Weights of a small GPT-style language model, trained from scratch on English Wikipedia.
Size: 9 layers, MLP 3072 squared ReLU.
Architecture: no biases in attention or MLP, embeddings untied during training, normalized queries and keys, local attention windows, shifted keys, normalized values, value embeddings, hashed n-gram embeddings, capped logits.
Training: a variant of Adam for these matrices, 882M tokens.
Each number is 500 + 50 x the weight over its row's rms, rounded and kept within 0 to 999. Layers, rows and columns count from 0. Numbers have three digits each. The size before them is the row's rms in percent of the matrix's.

# layer 5 MLP up, 3072x768, rms 0.0207, rows 1825-2016, columns 160-191
105:465414479538446489567470450496461490484416478496530547463467376468489424484560469600579458496469
103:464553526514570514508432603523493471524461421514520499453520576514441519448508521574539497427498
096:543592463457492486515524526446453536413510505486441504404579573508540436490462439429444453524481
105:509491393531462473449516588479521513438443439482427552488523492415563577450546467555525560481539
098:501421422569488591565468468518427446488432462505571571476512501521508487495361463488566540544450
093:504462439610543389530434601463511482532497456532526513460448468502419569464455482424508464550529
099:530546500592554478486517573501563454382521558476395568522498502436481406423505576401435551477419
099:436442410526588480585523566487551489559579491458415563516487559396531485523584548485546510516466
097:503450506467537500526451495481443468521463390495424486542555544475530443511530475460536409605456
099:488462482491534534505490455482533536472594454464448518561489488475529484579536495529490422497510
095:478574439425549468576535476542405454513528462466617596434505487541475488516533511548359558541453
093:426469613496568510490503519539626427524453435478537498547514571486452433509443452502484483566459
098:476577501610581603538405569570479409452564553456551535446427502519535458505479480397614470497420
098:523511448447418548426386595515528434513430458446505515460569543437426423456501503496429510531463
099:511551520511519517470607542472517565498528553434460532508418487463467507448402517503414483493564
092:375560467526528435595474467524440522497448489418534543457477506403481473468496552507419525482484
095:527452470514528596530499480456486409430468489515493450555480525466510474590519478541474436467542
105:618518491507482501560541530507462475464425533492440498477592477506537465478532473493447551481449
099:476530518540477530565552514510576327496460455483576415504457490461506550559495554555578515600455
100:524440497509502473499449588540533478396437468494536504494502489543487455548428385547414444554586
098:436525571500547496459571499439571482465464519525447537467513519425524604541483466485593586542513
106:498566453465601451371539481587497529473507466513454537480497405416632480398523525447543486544537
100:470516439498448546548557579483492459447496553434476528501563574486456521490465515535572392516510
090:509402514506538512511439513498502519517440418540535474551588602436543501582422515518453458546552
107:480550477501555357605585538513485438500426551457436516527474487490480568556455458581507469480500
096:445516485534523566559483439465499430526461539513530498577528487544505493581467434521512505510510
100:479583440496434465480477430558599542515419472520471572495535392479547560532532592556498618472525
101:525508563591425505523587482517525518505445462529397549489580465458556482473529557554437615499470
098:544475583522480536471499544575503588479557479418404517564545446424560432542555505512612531525466
094:513502394554518564557425544479464528525530536523485413505505476458524529531593486493585447541525
098:518478544505497574481518585454507536499568507532503525507510440537472518537477511425500483530448
100:528551554444505465523513473513505411442463545509505515514436483452466505543462481463508470610560
097:577466457474633507530454498540508491470533413468511530513448454571468509495537519590501479548499
096:458534513397505448476580552559495498437535627470472494447470390478482559473530553481483546554452
111:500482389546551545510465437509495406557444572527518506547554402466502518490533477536556504474628
104:550532525475456395502547533456494557475452541540500484567487412454483495553534470446509484512527
090:448486511465562529496451524582412457470484506502475444382420465440511420536544503498456384590564
093:549467508605518494570474525630467449512525535472564435538438508539477456594512547481506544584512
091:580561551553512527543515474477451441514562514443472439449495425450477491462418572463453582557520
099:540514500491568469446531490469479471542428386456478522445505405505552493521512500463495504542526
096:448498502497478563395430474490458427470560524386569447618567475500517472590474414476473503541468
098:572518574469404549578455465530474527574411479489456518515436403549425529530501546568558574592420
106:448511394496436474440443590502405459439418447488542536512449513519473522664507543568461415481527
102:496478512493519533525485562509475553535551527548449526472580423486522441562576596558548523492433
102:538564489456644442460436431518403528442469481444466557490500446434482545488413525481416490559455
106:528536420633471501492483550583516542404543483470460465580520567453483524499437440470491552577491
100:542555464522501530547498402554512447526489363472459540508440555539432511519471502493455432507515
098:455536527496442524475471459465457533541427537551468491466499426457466422451593480504486498557501
098:541524617438448465519465498574584499497524471435511439511482481444435494527482474487544414431459
095:466480562501462487564426484556523374392458540536545495523504462517486499545563389463524563557468
093:532513471498533476511480538493455455418430489499508481507495457550499426614510490499468475466542
109:581459510539506535556413523606507467517509510470484560462548522534465400515523593542506474525412
104:496554459517487538588476524502406470519553513497486484477595578534516546557599536516526483435431
098:472484460485568486508596564526505464502497558561602489469473481509461496633566506349529518540552
098:418466523576505569500598533487511435455487494464462502511571465470527497522460548496490447531537
096:492475405502473491579442555620504587454520530539519477489510576455501470568433514544536449482388
100:549466444409578466435663516537638544407486516550393459544569521502566532499466494500485433528486
105:442515545458575455508543523514549549500408398512554577470537604475572440511603524523544564543481
105:528464461533521500500579563585506498445500448444504549522513452540474460582452596489566536519487
113:518515373541483483532649514495531399501533548428575519494429483478504487591434619431453447501552
101:581590482563489448540515557529464559492452560470497489532397477492430399534476498475532511465489
101:531417480421556492470534528526447491525457483468500400419503545460517548406508596475542418546424
098:553548467526498490525548492493508525503540448505495536552517538395520536451663453389407538495458
093:577496426436453490513491494455463520488534486457620499415504563474468529526436434439583351540492
088:519531509456467435505477417452574457483429500486595519399462412502475485540442469593447542497500
107:508524577459483531567535432433534424564455562459534537538502493529627556508570495544476511569455
102:506455489549506523474581440479465464494529443453542463510470498482563454538585466481539438536497
094:620575472458571440546502477487520409519452535493485513501519534408478486522517524473529511534504
095:474448409558551466454453526551527543475448449473518515484471496481435477436619596456556509544406
106:527467485493575464452533504515467559526362492535561645482483516527502533547487421429637526604483
101:569511520636495484460479519521449499460441456436557503447461520539433538584455509508513570408491
106:444526530436521443542574609512545496458411562478539498436473500476506489529529506511469522458403
097:436521514505551344577483494554543530458543473428492536504560468528498557498598486393468474504485
094:446440484424586539528500486518475480484492541474494506458522522548453473455513548519409389514523
096:553562352479430544590474479569422506466564510566470502530451573506412482593491547521531483495503
104:475550578523430530543459512550430443535497475519502580467503516462523484534524475491465481490456
096:552456473493564624442509585576548515481397538476427488472522428420457505537455520475532544510540
095:569560481554459570577407543512479561530519444506517550590389508520370460441492414482554489504558
097:606486530469567492542507486584438554500520447484516554613537452493519607609501599540430519480517
095:471460433537469466448457482615514479467597552479465453398456511430468454522529488416456451502456
095:521473446521443558499581557486362529423537439445485500568506543482492504502528428424506518560592
097:487539403363500471527599554521502423530521502481516569579519460336557514591436529553549546504543
105:611511520544497396538555564597457521489377449522560494553503390545501413455530596490515508393506
100:525478539590516549528500522504528404486469433410455589544407477509493449492510560576564569511420
105:506496485533512491518503561461441559444527447492547555510398520556487472495377459453530560514387
096:508513555527450505447464461546505450526499400514520555511614533509508484571481575481572456479465
095:504458531549468557528470495514467491501582457474547509526464408546482527551483495589556444560439
093:429504524544504493516487415507443491484544531610552550420484443518486450446507558516509518509475
100:464471459517506530466534663511541523460498562460508468568511526511506522514491529463529469580487
094:510511507478459556497497505448580571431481448458587492518565426513461532627554465433571567407524
098:451551570624533482449514584568521510447446576463486537502549570555575437538594497503631404604490
094:559542576421517471519528485574609440513505467442569515594426486484513458485496447483490607562491
104:561564494509518533498493478525481495577421530480543422538558480547491450606488528572476416505399
094:555487505544489468498504464473476538445484454511488479450462487555463495489534560473550600545461
096:549568441515509488569534505546468426444444490441506528437593587465532454480499482532588479527457
101:546537478519612442555472495534563546506503518441502514562477438446517451478520529522491409505508
091:457451530552565477576524542488602526492498471512459470438473393470521502552457445475662542489506
101:486581465513445526438546642465513460552492518485585472467571360501597518654549464429546430513439
094:421517474550572494493401505533560434511384498514580545519434471506477543538498485522548429531430
099:405444507553555601479558559590521550573437442509532560543553357507445526491484523495511567518528
102:490471596512523435543473502427499424403527502490442561556500449422428489462418523542516530489489
101:433491498523506605516514511513577431504534529415490547482469578468458541601590486530362665509480
094:560571419472420456508601638545444411477516413468441533554562514497524505513487436366486405506484
099:588488426498482543517487446526558561486489415503504546455516475558446521500500487518497421430596
102:472509497496579502445422471537536496545489453553425618537524495503550483532559597474567529465536
094:462547458585478445513553394449452470523496572468545483452462459491520545494515525463487447497502
099:491556479513441536539484576562577501515530479459486545436471406534516510483504415487461494492563
100:470544522523398445483480551536497452498428499476457550561576429524388428525532555459475495527430
103:478437499493527486584564576471600503528525508464499611394490493428489505467406492459520512559516
105:495542500544497583540493506505657551441472482338496565454469542445575457531540471502466496455455
104:525458512438556500554563539429571517417479468449499406555465605473465511476505512527497470476512
101:529539519491472448539566506502542562521463461513532465510652444476527509512532474424527474484514
100:396535399481539469458532487442619373559482535483460475513520604474457521536437526521490563486502
105:462482512610491558554478554516541516422451508485503524440595504503517545458489496434512445470512
093:532463595548431508456642542539432458434408472463574477443485504510478500443545510504620500550434
096:397520566414480571601434577515493408545485508446522485551576441532515447495499543444528449498502
096:521497518455600447523511447484571455482539471510512548585482518391560485411525501460475479526567
096:473656517473516448499477430632547483455536450476509503470505470463598568410390505485458470632427
096:571398577514489469502498494535514524537446448501444428512517473494446574532457456455495514447495
101:532469485493633419584487565553457478452500553406475537520560482467406432563468552462660418553388
098:429542469453504478481397490582498475499381482509561504573570555437491441453590560532503490515536
111:525598411455492440549518494527441570476511472468515484577595559419435488507555586448505464454493
102:457497488520416446477436539567589499536544525552413594523475492482507523532472368441448452527499
098:481612423459585471493448524479528486467471490540491531450501464483529424534430427592528489495517
102:580562466511561376605638579484500534453419442508560530568494508453423462505480536538478462523516
094:478500539497531558386446520499435455546503448530510492532427466471485454591506593515524459584492
102:404490486567497599571504537495451422514472529477540502602492553530546412550535395531491482491491
094:444469532510559438586508495531509503496459507546561593545566478561568497523473488402541484512491
103:652527484563441555540480487523441511473511438505552447459438456381459442574454517545476423483544
099:479432430505460524492475545517561418454502446493439506537524512488494464467483500557501495516475
097:550512479504475567504543511523520562592604564436549491383441502455489482494497486426523508605346
098:507494441462466518479559553496546516437437430316517544447568527400469523570449500537509570547509
102:487584519515531421596444564475530376379473558524518535396465520526491553541551433514547508525456
099:519527459452571493455545574478525433437486546458493489467499499484512488516493484522443539515576
095:521511472540537418524520459508481488533472492573531537581511557423564505486445541472512498541452
102:473552554535558446505478517478419474487531390521515542479439455412537462500500465539634462542447
095:411530496539465505516455528487585543452487522439608495416575490439497404438477461529495433554543
103:520517447470591459559541560596529548342494504390604551549501511463486514516515434512539529487512
088:469572410427463575456520447528584466484470489577551476488494525490468543475528422446570444519480
088:576515501489563441444465548565590458602490544471448588460521509378512634595510556563499458538540
097:466381450521474526412486558508549473550504547436523473560441469437575460568422556566529529550512
097:487503546434605528523473541538501459534483388461537607541560463501524460509468481535489439567526
093:527403483522566497519466543463512441442538525525528476456431547544462473445551446570520518535493
098:520469549548549648556432638479509401458534443414539514585448501466384479548510485592563512469472
102:469662531482465488548521533443503535445537559457429459330466425441522534528479494491515524490528
094:544521531449548457537409492531545439550490532461479493481543548500541489557483544529458627549489
101:419491504486379451501568523550606483454436400539506541412554460503532466546545463473465581509544
100:437417509539562544539479535541546577472505411485519494490624461580454501453449580556543449547482
100:438480567441442493534386510548631474535536442560502548486514499518439521533542540523607478506488
101:516441512558416469509569432519421435451585496427469411530617494456498525458618344469538539541472
101:511481429511564501545459490485531516513454482494542519457569474553538481523537530428597557584559
099:568506434518542467539526468564424538554406491471465507541464489494476419581498519487526426463471
095:547468423521462588463481545535502415562468525435524460493474531426454562514528547546583463543439
096:517476451478429512519389563503517393451506490489427519489544578556487498554479490518546546537477
099:546510439519359480529529553441450482527512519505493506486430502490484456583475542520570481487551
107:496497590511412472543447494506498572481485425527502566484429465525432491495563495504495515519504
097:513422521477498519495456449485464488500467476440467536581513464514509476574550453504442491513520
102:503585546626521482473429519574525564477394566495528506476488519526566489578586418552494601508547
094:485589421483473577423438512456502557463480499299576494418454535389516495446518483528452542559510
102:530430522404524517527532521496500488418518461495566500441487451531505558515475526598516473535519
103:465514377582569476479477498493473418420441459418447559411546627445506598518550470362511625549523
107:512515605506575502606510554638494475484545442502530522533495581385486476502485487402534465554521
096:489445453483437481556564497606585494525556436477516513462449469486472409533548534454421529571470
105:433483476530487460540611488547466520393453408526535509413532542508489491487491457570527489495574
096:552452448494558419474488555536454454510525538426659488543478523480482394495503535434433519458543
106:407519471404486527495550599488525469496460509396609514476552484420484533464482556481535455513529
104:616537437497614480550470449510480500578487550528471489428519509433519530591484515577400471464565
098:486486472577442504567499603509460463470484386536516533524524489536526480551526444573531390487490
102:499516512479477557538433527497400525493485500509596489503504519536564425488562458530467493486455
097:504434599510489472567419459505541493506438483411483458448467560465467429515516463461605532521540
097:543501493446490555550505495547481397506504482472634480514420417498546581492440625385429456534573
096:530464466506506491465576486535554523464485510495482505459462480402459484534472551409481490619487
101:544449518511486428481426457539482562454439444439434475504402459422425528446552470503439562577458
103:506395563498485474491477429480476476514537486494481617519539510453530606555574509480490508505453
101:422561379451391554482539523493439409523541496514468509619548554567466507488498470401465478557458
095:592495469579578466534487527527391480517481506506537563493504541452472438514396511485540440484515
098:427530606486470561465515523502506435491585559528582506504429395481486502475463588402537598503549
100:513634531502501562509452524486524512459551478500480547433492527529589491498520625437525516550482
105:547574455577510487582485487505516483511444541436354532461594430474505444599564493553571563551519
099:560527553566468458616507495539483458494502411542548392491490456420500351589525511480495552609529
101:486448457441521520400394471564540479501532533509535502508521551533447452540597584489415560511509
095:463470452547547462498389522522502494414620493512510509449502560487598532511508475581594447561426
103:532471533478504461378604450477471425430521497456540526461520474545552529523456496479512488471498
098:394479568547481465516568503533542512463600479533471560414465461478491547460511510479486521502458
095:425395482442444521478388535471552477449461449536472557453487539482446613494445468480522562587538
101:580488588583548441590523464608468475503389487499515427551459507511440428530521492448468469675530
102:533496518548483526595419534603496511518492533470497502525472552407470461565515477516487469536451
103:514500519569634382465489575522550537553517512527526513478487480472535493575476507505439482502546
101:351560480491498410528439474563513571514457529525486463494480533473446540554518438567493501440356
099:461519488460413390400524445547578405424496509516459522510480465453474576454507482536458463568462
103:435559430514545565463540572522455469501593469389420488432384500516533517489398490480431477521510
102:513470497470484483470524568586489533426504438481469507497482513498532483503519530599476419483487